Weights of a small transformer language model: width 512.
Each number is 128 + 32 x the weight over the matrix's rms, rounded and kept within 0 to 255. Layers, rows and columns count from 0.

# layer 2 MLP down (transposed), 1344x512, rms 0.0496, rows 249-283, columns 448-511
[[ 57  88 123 119 162 181  80 119 117 125 125 109 183  63 129 126  92 119 113  99 122 131 170 166 105 117 136 167 183 104 101 131 166  50  98 140 117  48  94 118 128 171 121 103 141 116 124 127 102 122 108  98 127 113 100  81 104 115 126 180  96 132  98 143]
 [132 143 194 138 158 180 170 138 153 145  63  95 147 169 146  93 110 120  72 148  89 146 145 145 137 139 127 106 115 109 117 114  93 141 152  56  73 162 172 155 104 125 133 144 132 154 126 161 124  98 139 166 196 161 130 160 101 129 136 139 112 133 109 141]
 [147 111 128  32  70 152  86  80  97  73 180 104 124 136 142 142 112 126  94 183 121 114 100 142 120 165  88 120 182 119 151 182 119 110 103 141 165 165 102 168  78 132 153  79 145 101 121  75 146  97 113 157 113 211 158  98 136 136  95  68 104 102 113 140]
 [150  50  98 146 119  98 134 168  95  92 119 148  72 142 120 124 107 125 142 202 118 135 110 194 102 138  77 147  70 151 150 133 146 159 119 109 123  81 127 107 157 140  96 104 202  49  77 150 135 110 110 121 161 117 125 124 190 122 116 154  77 137  69  79]
 [144 151 196  76 154 140  83 161 140 134 117 152 168 164 109 122  72  91 100 138  84 133  77 122 163  86  98 129  69 112  82  52 151 114 148  80 173 209 134 195  69 152 106 148 134 142 152  81  97 129 141 143 133 129 169 121  91  72 108 165  91 113 131 119]
 [112 131 166 117 117  93  55 136 125 112 174  94 165 142 116 111  58 139 136 137  98 108 129 156 131  64 121 144 143  57 156 122 141 150  99 157  81 163 154  78 134 114 129  98 134  96 159  63 131 115  82 113 133  87  98 199  95 154 141 174 107 143  64 146]
 [146 136 100 119 150 141  64 158 178 123 112 159  72  75 210 133 133  95 159 111 148   0 117 175 123 202 119 156 160 110 122 139 131 138 144 131 123 105 102 139 134 168  71 128 222 121 124 108 161  64 108 152 131 156  95 113 130 139  98 128 145 140 202 159]
 [154 156 126 124 109 127 143 143 165 163 172 111  80 106 109 157 110 140 144 117 122 168  67  80 147 170 109 110 166 165 159 109  99 103 143 112 120 134 113 118 161 122  85 129 116 147 127 120 168 110 118  58 136 131 104 144 107  77 195  91 133 137 150 120]
 [109 137 103 153 124  96 117 135 102 105  94 116 113  95 141 174 120 136 155 172 132 118 123 113 166 151 118 116 145 161 176  45 149 135 155 169 172 121 179  86 151 167 121 155 122 179 154 140 169 164  98 150 118 123 177 209 133  93 107 121 103 134 119 123]
 [ 60 124 141  63 132 117 175 128 122 103 142 126 113 134  77  58  78 225 141 108 119 171 101 122 100 138 128 116 123 129 126 178 104 113  90 110 145 122 136 159  65 117 132  93 159 100 142 135 117 115  68  83 121 189 103 169 113 165 135  82 140 131 137  79]
 [103 155  79 167 120 158 136  87 119 177 152 102 118 166 166 153 160 208 121 148 127  48 113 173 149 100 149 107 127  81 105 112 131 114  72 103 142 148 205 117 109 131 119 114 174 122  88 122 143 158 106 120 133 154  85  93 110 147 167  65 173  79 180  93]
 [ 85 153 104  67 149 135 142  89 169  92 167 123  65 175 127  97 169 160 134 178 109 102 115 135 164 158 107  83 142 138  86 126  87 129 117  74 115 126 108  95 143 118  96 158 115 125 110  96 118 121 172 108 148 124 147 127 149 187 124 158 181 159  94  68]
 [115 138 117 210 125 153 179  69 111 138  94 106 123 106 186 138 120 124 102  99 152  88 122 160 142  92 131 100 118 156 153  67 128 128 154 105 112 124 127 133 135 153 119 117 142 102 149 162 139 138 217  90  47 118  78 144  75 130 142 181 139 122 172 127]
 [170 164 117  86 129 144 125 111 125 126 129 112 101 113 100 105 129 117 111 113 142 138  73  94  84 142 122 171  95 124 119 160  95 131 125  92 125 120  59  93 172 110 144 110 191 138 156 114 164 157 151  18  49 179 186 106  95 129 140 174 118 121 124  99]
 [122 160 132 171  61 115 171 154 165 153 149 134 115 126  85 164 105 128 148  84 111 166 130 187 101 157 139 206 129 154 123 103  65 148  92 135 125 123 138 141 116 126 159 136 139  56 207 112 157 134 137 173  95 145 158 172 183 156  86 113 115  75 167  72]
 [128  57 142 153 114 198 135 128 145 127 121 140  95 140 156  69 138 121 160 191 159 150 135 142 145 120 166 156 126 124 148 142 164 183 122 116 164 141 165  94 202 144 134 189  77 160 106 147 129 169 132  90  83 119 166 133 159 114  89 143 149 143 147 112]
 [122 106 121 152 156 141 134  45 161 134 143  89 101  94  94  94 116  93 190 168 124 138 106  86 118 116  92  89 154 105 129 136  82 174 139 174 113  91 114 102 156 164 130 121  87 132 135 114 146 153 146 120 143 149 100 196 131 107 135 118 125 111 152 122]
 [146 142 135 136 141 132 119 153 107  94 104 106 152 115 137 143  99 118 103  99 148 192  95 135 181 156 128 141 157 116 130 144 118 160 173  80 138 119 115  63  80 117 109 113 203  99 138 127 126 159 194  75 131 126 123  91  56 141 108 122 167 147 168 192]
 [178  42 115 106 124 133 144 131 143 151 155  87 101 163 120 110 119 177 118  94 135 109 146 202 175 163  98 119 118 156 131 143 115 102 101 135 157  98 156 152  97  98 165 184 106 116  72 143 112 136 109 123 106 130 131 145 171 151 140 116 110 210 160 157]
 [126 192 130 113  86 108 122 121 100  85 149 105  73 105 135 143 109  99 160 109 146 132 115 137  57 125 150  84 120 168 149 136 172 137 206 155 117 118 123 140  79 137  75 149 124 126  97 134 112 107 161 125 136 129 154 168 123 122 161  64 100 143  68  81]
 [100 149 190 121 139 102  74 120 105 127 136 140 154 111 147 154  83 119 153 106 131 159 168 121 110 117  82 152  78 175 137 159 122 172 161 132 138 133 139 107 140  85 115 101 114 119 123 123 139 147 138 130 152 148 106 109 102 134 145  83 122 145 131 105]
 [186  91 111  99 116 117  73 104 121 111 113 115 191 103  81 104 188 123 105 129 165 139 124 109  93 150  64 148 110 184  81 127 118 133 149 134 136 147 118 127 126 123 166 183 110  73 111 147 115 125  92 160 102 188 172 106 134 146  67  91 108 120 164 137]
 [139 144 125 115 153 113 145 140 156 107  89 108 126  69 126 153 119  99 114 105 100  97 101 139 103 124  99 205 115 163 160 135 124 170 140 161 103 103 153 179 105 192 172 135 157 103  86 102 127 155  99 135 194  75 115 130 117 122 129 130 105  87 150  67]
 [121 156 153 166 141 134 192 125 124 133  53 184  88 173 160 153  91 156 116  78 160  75 165 126 120 147 124 132 103  74 120 137 143 154  91 182 149 123  66 111  78 168 185  98 145 149  91 109 136 179 131 109 159  90 110 110  78 156 124  98 157 151  94  96]
 [145 144  61 136 102 141 152 152  47 137 123 121 126 179 154 121 186 138 110 135 118 133 137 145  75 170 136 147 132 161 160 173 119 109 143  90 125 103  88 171 177 120  96  91 216 105  72 116 150 114 143 115 175 143 129  95 112  77 115 104  98  55 148 148]
 [116 121 137 127 141 123 109 179 134 137  89 139 130 140 154 179 110  67 141 138 119  92  95  84 127  80 188  95 101 134 173 117 143 143 101 128 127 111 125 134 132 122 120 122 201  85 111  84 118  53 150  89 145 125 130 130 161 175 178 136 129 134 124 153]
 [ 97 126  69 114  44 159  85  73 136 148 145 113 103  86  93 134 119 117 130 134 128 150 117  88  62 161 121 139 102  74 166 112 102 124 102 116 104 134  68  92 154 130 118 139 108 145 139 148 100 125 139 133  92 146 114 119 114 109 100 123 187 169 142  93]
 [150  85 152 138 134 113 127 130 119 114 196 164 222  98 128 122 128 169 188 110 119 125 143 136  99 141 150 138  74 171 105 138 116 107 104 142  90 155 121 110 143 143 164 131  81 196 132 141 235 112 123  90 167 133 175 148 127  85 126  76 174 134 147 155]
 [161 157 117 119 132  94  80 117 138 230 154 115  89 121 190  86 117 119 124 102 114 112 155 137 117 156  68 129 123 136 121 144 128  97 116  96 173 138 146 128 146  98 109 116 146  77 158 108 103 117 180 166  94 118 119 148  88 123 109 149 153 155 149  94]
 [112 139 127  81 169 131 123 100 162  66 110 131 192 162 150 173 163  72  75 118 116  78 148 170  91 158 125 100 153 167 132 132  95 139 157 109 113 127  87 122 124  75 124 178  69 120 118 142 138 144 123 199 120  93 115 143 158 108 198 164 111  87 124  96]
 [144 119 136 108 158  94 141 136 198 181 138 135 168 150 135 175 138 153  77  91 157  86 165  94 114 120 136 149 175  80 142 152 143 121 129 124 148 145 129 163  89 145  63 109 110  98  74 118 166 140 141 148 130 161 148 127 155 171 102 164 154 129 160  82]
 [105 158 128 112 150 149 115 124 130 109 141  66 174 129 141 174 140 116 104 193 139 107 163 144 160 165 118 158 132 150 140 148  89  84 177  87 116  73 131  84 117 108 115  96 126 145 130 148 110 163 114  78 162 150 117 147 170  74 130 114 158 131 158 138]
 [ 63 157 124 157 125 114 135 135 194 143 124 163  83  78  96 179 157  73  82 117 100 138 117 151 112 133 148 103 136 198  87 138 128 112 134 171 109 149 119 163 120 138 147 138 109 100  45 118 152  92  62 122 119 117 122 115 128  71 161  96 111 151 118 147]
 [168 108 131 148 204 165  86 116  56 154 129 122 140 124 138 178 126 154 144 139 105 103 130 192 100 166 148 160  69  74 138 118 180  95  89 148 132  94 200 137 142 121 146  54 103 117 125 123 111 137 131  97 123 123 110  85  50 126 154  92 140  77 100 180]
 [105 153  54 168 115 147 199 161 135 140 183 108 139 155 117 174 147 141  99  64 143 140 154 105 130 137 116  71 146 106 165 165 109 169 114 119 120 137 145  91 150 128 137 157 170 124 119 134 134 111 156 127 107 134 117 175 126  94 118 127  95 111 138 158]]
# layer 2 MLP gate, 1344x512, rms 0.121, rows 250-284, columns 448-511
[[147 174 177 172 123 103 165 145 112 148 198 161 118 108 174 154 147 127 184  63 184 143  70 130 112 172 131 154 159 136 116 175  80 138 146 116 100 157 138 117 142 160 112 119  73 169 165 136 130 152 188 102 191  79 140  89 120 117 103 166  87 172 117 204]
 [ 59  94  91 215  75 165 186  53  94 125 151  91 154 108 144 122 125  98 121 119 198 127 211 102  72 135 148 124 140 161 143 127  88 142 117  99 176 147 124 115 153  88 177  99  98 152 126 127 154 174 178 130 114  85  94 121 115 152 100 128 127 136 128 126]
 [ 52 107 121 105 127 116  75  98 178 165 161 209 120 164 140 117 126 124 130 151 131 164 128 157 134 118 130  82 134 143  95 140 128 175  91  99 118 129  69 195 121 119  61  75 138 125 129 141  64 209 190 145  86 175 122 108 165 114 113 123 118 162 143 147]
 [ 86 142 123 179 132 110  94  99 138 105 129 152 110 130 120 147 136  85 130 154 139  73 133 109 133 102  97 171 179 167 158 140 131 166 114 188 139 114 171 140 168 102 167 122  87  96 127 141 115 107 102 153 153 141 138 147 101 110 117 136 121  87 191 148]
 [116 164 126 155 151 107 142 165 135 159  96  92 162 160  98 158 131 152 150 106  86 187  97 143 128 128  31 117 123 106 141 112  95 157 101 152 164 165  79 114  88  76 143  83 166 113 115 123  87 135  95  96  80 116  98 162 115  85 156 154  97  74 118 154]
 [165  94 167 175 150 172 107  54  75 105 135 122 143 128 152 146  94 130 108  56 143 114 125 144 117 175 163 127  94  95 138 118 124 100  96  91 103 117 125  94  74 173 141 136 147 132 169 150 143 127  66 250 190 151 132 165 124 108 131  78 171 123 154 161]
 [104 104  88 163 133 130  98 102 121 172 128 114 141 159 142 117 105  74 169  67 180 102 107  94 181 150 170 113 118 118 109 131 156 128 167 139 113 164 185  70 112 133 158 116 129 118 129 146  85 146 179 124 183 143 116 139 129 114 152 179 144 146 158  90]
 [117 124  98 187 126 180  89 138  73  90 146 184 175 113 163 122  79  95 119 152 169 152 132  77 118  79 173 139 111 124 143 121 152 167 102 174 119 117  94  88 117 168 150 121 112 154 103 167 111 159 126 168 134  88  78 116 123  95  63 152 177 157 144  61]
 [142 198 132 112 226  83 158 188 179 117 103 135 119 154 138 101 120  83 121  94 171  90 107 128  77 116 181 108  94 153 122 104  99 127 124 125 109 216 173 147 121 107 100  71  88 180 152 122  77 136 121 160 115 159 164  94 121  69 169  83 176 139  56 168]
 [131 140 168  75  58 101 102  67 107 132 128 146 149 187 138 154  94 114  99 170 134 169 132 137 164  63  99 181 136  97 166 155 139  76 157 108 159 148  99 148  88 123 125 166  98 116 124 144 114 105 182 125 167  84 122 166 140 168 122  98  42  82  97 178]
 [136 172 115 118 112  60 128 108 104 113 113 144  68 126 156 145 114 142 149 103 107 176 114 156 123 172 177 119  61 147 153 178 150 214 139 114  91 181 150 164 169 105  50 104 130  97 206 160  97 177  90 131 120  73 132 145  72 149 179 109  71 125 151 133]
 [ 64 139 141 127  73 164 117 168 121 114 167 134 161  82 125 138 234 100  88 100 126 163 154  74 146 109 140  74 118 134 141  75 147 145 112 142 113 108 154 147 152 121 134 138 105 109 139 119 127 109 145 192 101 102 185 170 153 110 108 158  40 109 144  63]
 [145 110 114 106 123 119 190 133  97 117 166 130  90 165 124 132 141 133  55 117 146 164 118 132 102 126 129  90 124 117 142  78 159 181 165 114 156 145  91 168 124 216  99 155  90 118  69  47 119 206  81  28 136 145 134 108  97 164  89  91 147 118 119 145]
 [112 175 172 203 153 157  86 115 100 132 135 134 105 114 129 119 162 142 161 111  95 183  81 115  63  99  89 101  91 146 123 126 149 140  90 211 189 140 111 106  96 159  98  61 111  93  98 136 163  92 116 125 141 118  95 152 150 158 165 124 104 156 121 140]
 [115 101 145  39 149 109 140 135  73 176 137 143 104  89 153 107 151 133  81  82 118 167 108 144 143 155 137  89  97 118 135  96 165 168 162 173 178 165  41  95 161 160  92 140  90 148 112 129 104 143 133 115 112 172 124 122 141 168 163  91 149 119 120  89]
 [184 161 183 128 110 140 108 129 120 163 131 117 108 113 151  75 133 134 144 105 145 117 110 127 101 125 122 105 134 137  76 108 124 134 160 127 112 103 123 119  79 122 139 147 152 116 143 101 119  79 124 155 140 166  96 102 188 122 155 141 131  89 133 122]
 [143 162 105 108 136 144 144 167  91 120 157 169 167  97 108 174 120 142  66 148 109 144  96 145 185 129 103 168 182  85 172  98 142 149 101 133 126 183 105 116 145 181  67 117 107 148  78 105 130 117 124 116 175 177 113  89  94 127 143 150 109 110 146 126]
 [207 152  84 148  59 119 120  86 137 135 161 102 104 152 117 156 112 131 159 131 167 150  64 145  76 177  82 126 133 111 234 190 136  76 197 114 145 204 178  91  87 151 102 104  39 156 136 112  57 199 134 171  67 142 146 180 110 171 132 144 108 156 133 136]
 [182 138  22 173 135 129 149 158 105 118 125 144 106 136 105 189 110 180 189 132 172 149 150  85 112 117 141 131 114 105 172 145 139 115 146 180 174  63 141 137 164 142 110 105 158 126 148  97 185 152  63  78 169 148 164  79 154 183 130  69  92  85  83 142]
 [152 160 127  96 167 195 130 148 130 148 156 143 148 161 154 116 142 110  94 176 100 159 106 114 147 215 157  67 125 147 112 117 101 138 117 146 142 114 135 158 150 118 181 195 131 130 124 142 161  58 150  95 148 111  65 135 128 127 101 102 108 118 112  74]
 [163  45 125 108 134 171 132 142 152 125  89 108  54 139 126 106 178 152 133 117 134 119 161 145  87 172 119  97 116 110 120  57 155 128 142 100 133 108  87 109  69 110 147 113  91 105 147  97 128  87  84 138 133 133 139 137 139 125 101 120 108 129 138 153]
 [ 87 171 148 177 173 145 165 171  81 228 188 102  72 117  97 136 112 161 111 151 153 121 157 113 155 128  97  87 141  74  72  88 119  83  84 129 151 145 124  61 131  92 123 139 122 139 128 142 129 105 111 151 141  98 169 142 119 114 124 162  54 126 176 131]
 [115 123  99 173  73 156  73  95 113 151  95 151 116 146 132 131 116 120 137 118 143 124 176 155 201 132 164 106 121 150  88 183 152 104 127 117 135 143  80 137 113 165 128  87  92 213 158 156 141 111 164 111 105  84 152 142 102  93 125 141 115 104 117 131]
 [107 114 159 124 172 140 141 102 176 113 109 136 188 159 108 134 104 125 147 102 121 138 109 108 112 105 135  87 202 171 127  69 122 115 105 149 113 164  92 182  65 119 117 134  95 153 155 183 132 142 103 126  79 140 114 129 106 133 140  83 125 190  87 106]
 [144  86 103 144 113 135 135 132 104 119 139 120 108 122 118 103 126 117 181 130  80 143 131  80 128 117 106  78 131  95 173 103 113  96 141 115  96 102 182 124 127 122 159 132  95 106 118  93 148 103 125 108 132 158 112 105 156 120 163 108 132 160 203 148]
 [ 66  78 126 169 104 107 171 104 170 137 144 106 114 104 124 111 127  59 251  94 169 105 128 147 120 183 125 106 113 107  91 190 152  85 116 140 132 168 183 157  64 166 185  88  65 138 149  80 177 114 161 129 172 123 133 134 135  55 138 156 108 126  96 124]
 [164 119  99 162 164 101 108 161 123 129 122 135 109 167 150  59 108 103 146 100 129 143  77 136 118 129  81 137 111 134 118 132 147 162 190 121 131 142 137 160 138  61  72 118 155  81 112 146  63  94 209 127 151  91  93 121  72 108 169 139 123 130  88 124]
 [146 109 119 155 131 108 104 148  37 127 120 130 163 145 119 110 146  91 143  92 146 130 114 193 119 170 102  38 168  70 130 116 112 140 102 118 120 125 163 107 140 129 158 143 157  45 102 123 163 115 161 123 110 109  20 160 150  94 103 177 164 147 114 155]
 [111  97 116  98 136 137 182 141 130 196 121 121 119  90  92  84 116 128  74 124 136 156 132 125 176 153 120 102 102 150 156 145 153 118 126  80  66 174 100 103 139 162 131 143 146 139 125 113 136  37 107 132 150 118 102 154 181 122 129  91 184 147 184  77]
 [105 137 127 106 176 154 117 126  97 128 150 104 173 110 160 104 162  93 149 102 161 139 125 188 134  91 109 147 115 154 117  62 127 115  87 144 139 151 158 192 183 104 114 125 149 201 118  73 154 111 137  90 137  83 133  99 123  98  84 122 164 125 129 173]
 [144 119 102 117  84 121 178 128 132 144 160 203 129 129 121 157 114 127 140 106 115 153 148  97 120  63  94 117 149 135  62 144 173 146  64 156 142 119 123 127 115 161 132 137 126 154  97 126 141 149 136 155 116 120 133  73 132 169 110 102 109 123  93 158]
 [152 161 129 115  76 141 150 131 101 128 207 112 108 159 138 123  73 132 127 134 167 105 132 134 184 165 158 145 102 173 133 167 147 183  89 168 105 182 100 147 104 141 116  98 128 114  98 160 160 121  93 173 124 115 120 103 160 150 106 103 110 148  94 138]
 [115 127 128  89  81 145 103 120  79  84 125 118 102  93 151  28 136  96 148 138  97 122 167 109 190 181 127 137 151 148 147 152 139 118 196 169 141 154  85 126 101 118 141 171 156 107 153 119 150 148 133 124 100 137 138 109 149 165  89 138  67 113 137  92]
 [100 105 153 125 143 125 133 120 153 108  89 174 102 151 106 161 109 115 141  88 120 190 130 107 156 129 183 142  97 170  81 102 107 161  91 106 138  84 144 113 154 125 147 132 123 146 155 179  94 173 142 128 139 144 140 136 173 186 170 141  81 156 117 129]
 [176 175 165  82  38 167 124 117 136 156 106 137  66 104 151  85 127 155 141 136 149 166 128  98 129 131 140 193 120 117 177 169 133  92 135 143 100 164 170 112 166 133 117 117 136 144 130  78 110 189 125 134 117  88  33 146 124 159  95  99  99 180  98 111]]
# layer 2 MLP up, 1344x512, rms 0.125, rows 250-284, columns 448-511
[[155 149  92 155 129 115 176 102 117 118 138 107 131  33 155 129  83 128 172 177 167 133  47 145 137 116  81 111 180 163 133 174 156 189 136 161 162 142 135 137  42 109 123 116 117 104 142 119 179 189 113  68 144  81 102 118 114 112 102 122 101 100 152 138]
 [134  24 162 140 103 138 150 139 131 133 111 141 129  88 132 161  63 138 158 138 119  99 120 150 119 154 129 136 184 146 115  82 110 108 174  97 141 179 128 144 129 130  81 144 158 129 114 129 140 131 133 141  85 117  72 158 129 115  62  69 181 109  74 111]
 [ 91 131 136 143 150 143  95 171 130 139 109 174 185 179 149  91 127 126 127 169 108 129 108 154 108 103 106 123 120 173 107 127  82 108 148  94 151 118  90 149 118 151 169 122 155 129  73 125 108 102 134 113 121 143 105 131 164  85 203 104  60 135  87 181]
 [131 187 149 102 182 142 133 128 143 151 119 133 139 123 150 119  80 145 124  90 150 147 170 177 133  89 152 124 107 102 133  77 143  86 116 105 133 189 159 140  91 130 117  99 143 159 132  94 114 185 167 167 139  92 132 113 156 113 120 155  97 183 127 105]
 [113  93 159 141 126 119 115  93 167 134 120 155 137 181  83 135 135 149 112 168  60 112 126 160 160  90  91 139 144  64 161 125  68 175  82 151 143 138 130  69 154 108  55  72 120 162 157 136 131 145 119 141 115 106 130 178  86 168 126 179 129 110  47 144]
 [145  59 205 165 168 132 120  73 161 131 142 153 118  80 154 124 128 118 110 114 139 189 191 162 139 130  57 130 166  76 187  96 157 170 123 115  73 142 127 170 147  93 149 104 145 156 132 174 130 160  97 132 144 118 178 150 132  83 123 146 114  88 160 153]
 [ 90 125 117 157  53 113 102 174 148 142 122 120 113 143 187 198 133 111 127 121 163 142 150 147 121 144  92 118 199 100 155 131 117  78 101 102 135  96  98 137 127 123 113  92 166 152  98 115 163 109 105  58 109 122 139 104 147 123  92 131 116 106 127 164]
 [130 185  95 144 171 149 129 123 129 109 102 173 151 157 163 159 123 185  85 105 177 115 193  72 100 137 144  98 179 116 129  88 130  82 109 132 136 146 139 101 139 117  82 159  59  82 105 102 188 127  97 122 141 111 128 137 151  97 174 143 132 107  70 172]
 [ 68  59 127 176 112 160 130 127 133 153 227 118 122  77 117 141 145 143 149 112 163 134 170 120  98 101 131 160 136 104 157  94 172  93  93  80 138 131  82 127 167 165 171 134 189  94 122  95  96 168 213 127 135 149 109 108  93 135 150 156 146 124 173 103]
 [ 98 154 113  59  60 158 128 138 194 129 111 159 124  91 114 124 159 161  99 165 119 181 166 154 160  57 158 109 136 136 144 130 152  94  92 121 162 115 115 174 132 104 126 159 153 183 166 137 115 165  90 123 106  93  93 169 136 162  89 133 100 141 115 128]
 [ 80 106 149 124  93 106 195 171 124 125 151 102  58 170 141 112 131  53 116 198 170  70 116 149 157 112  95 159 120 157  82 132  66  99 160 141 121 142 118 101  83 157  94 149 161 163 198  97 149 132 112 174 139 175 129  71 140 159 141 212 131 180 169 127]
 [120 163 131 151 142 138 171 139 121 125  79  99 156 101 109 118 132 149  34 123 158 134 107 135 178 128 145 124 107 130 181 151 160 155 141  99 105 162  79 159 112 156 165 148 141 151 116 111 159  90 191 152 101 135  79 179 143  90  44 154 106 148 117 124]
 [139 155 159 133 135  92 130 121 148 116  93 115 203 141 103 137 110 193 156 102 109 116 138 130 120 115  99 145 138  90  89 149 141 112 140 145  98  84 144 137  88 107  88 134 143 107 169 152 131 134 132 216 152 169 139 115 152 135 119 141 113 151 152  67]
 [154 109 115 156  87  75 105 119  95 118 136 123 204 110 186 161 183 183 108 138 110 154  87 100 168 165  58 159 186 101 158 184 126  94  66 178 125 134 135 160  85 174 159 149 126 118 135  61 130 153 203 192 138 118 119 115  52  91 103  61 166  54 131 191]
 [138 144 124 161 119 119 114 182  88 138 155 152  63 122 167 130 158 137 147 154  98  70  91  86 118 132 126 144 113  97  70 136 190 102 173 133 107 129 133 121 135 171 143 132  80 162 106 134  74 109 151 130 110 110 163 150 107 118 175 132 162 155 102 139]
 [159 145  93 142 181 104 111 175 138 136 134  75  64  73  98 160 159  78 140 170 177  96 126 128 123 111  92 127 163 137 151 143 125 110 144 128 109  74 115  97  77 140  98 109  99 155 122 136 140 162 154 100 166 170 166 151 122 121 155 147 127 160 107 138]
 [111 125 140 153 131 141 212 146 138 141 132 125 180 154 129 124 132  87 181  99 123 107 149 147 112  88 143 223 123 109 123  81 135 141  77 144  91  99 144 133 155  71  91 173  72 136 150  84 141 133 128 108 122 146 186 177 156 148 109  88 154 131 206  93]
 [ 92 128 139 131 111 158 135 134 118 150 163 148 112 171 157 103 127  45 155  72 166 181  93 139 105  62 228 104 160 102  92 146  58 172  80 116 136 127 102 214 104 135 112 128  92 129  66 123 109 114 128 139 161 144 124 129 205 118  83  97 119 101 109 122]
 [121 142  85 107 123 178  97 172  55  76 134 170 155 118 171 151 112  92 108 115 200 123  96 134 101 179 178  81 101 160 128 118 122 126 216 104 121 154 145 130 140 137  93 163  99 174 110  77  96 131 124 111 161  75 143 163 154 146 145 147 147 129  30 176]
 [184 113  49 152 171 125  90 158 179 180 123 126  95 147 141 102 105 192 135 129 131  92 126 102 185 110 122 131 170 121  92 119 113  89 159 144  67 102 166 164 108  86 196 212 115 112 160  50  85  71 130  76  88 118  57 168 101 118 116 124 102 126 121  58]
 [205  86 175 119  76 136 106  92 151 136  79  52 153 134 171 150 147 149 110 146 115  88 138 106 159 118 122 128  56 144 126 131  93 153 114  75  94  86 121 113  95 204 103 165 138 127  13 149 130 113 127 132 126 195 164 220 111 128  64 125 189 155 129 126]
 [ 91 183 193 127 151 135 144 128 130 125 131  69  76 133 122  99 111 147 112  81 108 100  91  94 169 125 132 204 134 134 171 106 114 116 145  84  88  95 119 134 133 127 139 184 161 131  88 130 140 130 131 135 118 114 132 136 103 114 101 106  77 139 127 152]
 [149 189 162 140 115 186 127 120 149  76 105 117  95 163 138  97 150 143  91  90 146  51  99 118  67 135  93 143 145 113 124  95 136 151 110 119 143 154 125 129 138 154 157 115 191  96  99 146 127 161 115 165  96 109 138 113 119 124 120 122 109 168  76 157]
 [117 139  81 140 107  88 176 112 110 136  78  98  95 168 102 141 127 140  69 192  30 113 158  78  44 114  88  95  86 121  71 119  34 131 171 111 149  56 100 141 179  98 123 140 219 145 112 113  87 136 134 131 151 109 132 117 170 119 192 120  88  69 185  64]
 [182  86 177 110 111  70  86 114 109 140 153  95 155 128 157 153 154 170 129 118 101 189 121 148 125 172 138 152 154 119  77 114  96 149 141 137 124 102 120 152 133  55 141 128 103 121 165 146 125 129 181  65 125 113 118 152 125  75 128 132 147 144 133  68]
 [ 80 110 117 116 121 139  83 113 107  71 201 139 186 126 150 176 185 163  76 162 147 137 169 169 101 133  99 142 127 125 164 110 143 154 129 163   0 165 136  73 166  68 164 168 178 119 146 210  85 166 127 131 138 143 135 173 145 153 114 135 174 166 221 149]
 [ 77 157 133 211  95 145 149 191  99  98 111 160 102 183 165  93 134 131 142 212 138 136 170  78 145 161 154 166 129 130 134 137  90 140 204 136 136  99 110 106 131 109 140 145 140 118 113 109 159 160 139 169  99  77 136 162 116 116 119 137  79  91 120  72]
 [103 147 100 145 106 108  98 104 131 189  71 116 126 175 158 129 116 106 100 121 125  71 141  91 117 138 145 133 147 112 138  89 157 149 142  95 141 147 183 116 113 149 110  73 121 132 122 116 154 131 120  77 103  97 107 171 119 125 184 148 128 176 107 133]
 [100 148 165 179 184 132 121 140 114  75 169 109 114 209 109 167 129 126 155 130 136 119 120  75 126 105 118 136 143  64 158 102 124 160  89 123 143 161 124 122  68 121 140 146 103 121 162 108 129 145 108 145  98 142 156 126 144 149 189  68  81  61 112 119]
 [149 120 121 118 174 117 196 141 138 133 126 110 134 116 113 102  93 102 115 128 106 161 142 122 173 143 151 144  59 145 146 160 104 123 138 152  97  20 111 115  99 147 112  87 130  88 110 145 126 169 152  71 111 114 132 168 106 123 148 102 120 116  93  92]
 [132 125 181 136 138 128 106 112 119 136 121 129  76 141 116 116 146 151 176  82 117 157 104 126 107 134 154 122  76 164 111 112 190 129  79 146 123 158  92 170 136 158  99 139 128 110 153 111  83  93 167 212 124 101 151 112 111 164 128 101 113 167 142 114]
 [138 188 148  77 171 111 125 142 120 152 158  90 172 107 127 143 131 112 155 131 136 135 119 178 160 138 143 127 164 117 208  55 121 116 133  95 112 104 135 138  75 121  88 174  82 153 135 139 141 119 114  72 160 150 141 116 173  91 140 118 169 146 103 185]
 [114 140 143 106 130 207 166 123  73 125 125 130 107 149 133 108 120  98 123  92 166  78 177 103 111 116 106  93 162 155 118 123 139 152 144 125  72 141 154 142  81  93 110 132 108  47 112  82 170 110  99  33  67 121 170 128 163 165 143 148 138 141  97  57]
 [117 109 105 137 128  56 168 153 129 125 180  92 104 100  78 145 125 164  77  92 101 178 138 151 151 119 126 155 181 121 185 142 131 126  92 144 122 175 149 120 115 120  96 152 131 142 141 104 102 148 139 148 139 156  68 125  90 122 116 124  97  95 120 211]
 [137  80 153  91  69 123 115 118 190  89 128 176 158 135 141 105 196  99 168 124 133 122  90 148 133 136 109 146 129 157 124 162 138 109 158 110  59 110 122 199  70 144 107 122 171 147 126 152 172  67 116 120 162 118  94  66 148 148 115 148 162 127 150 140]]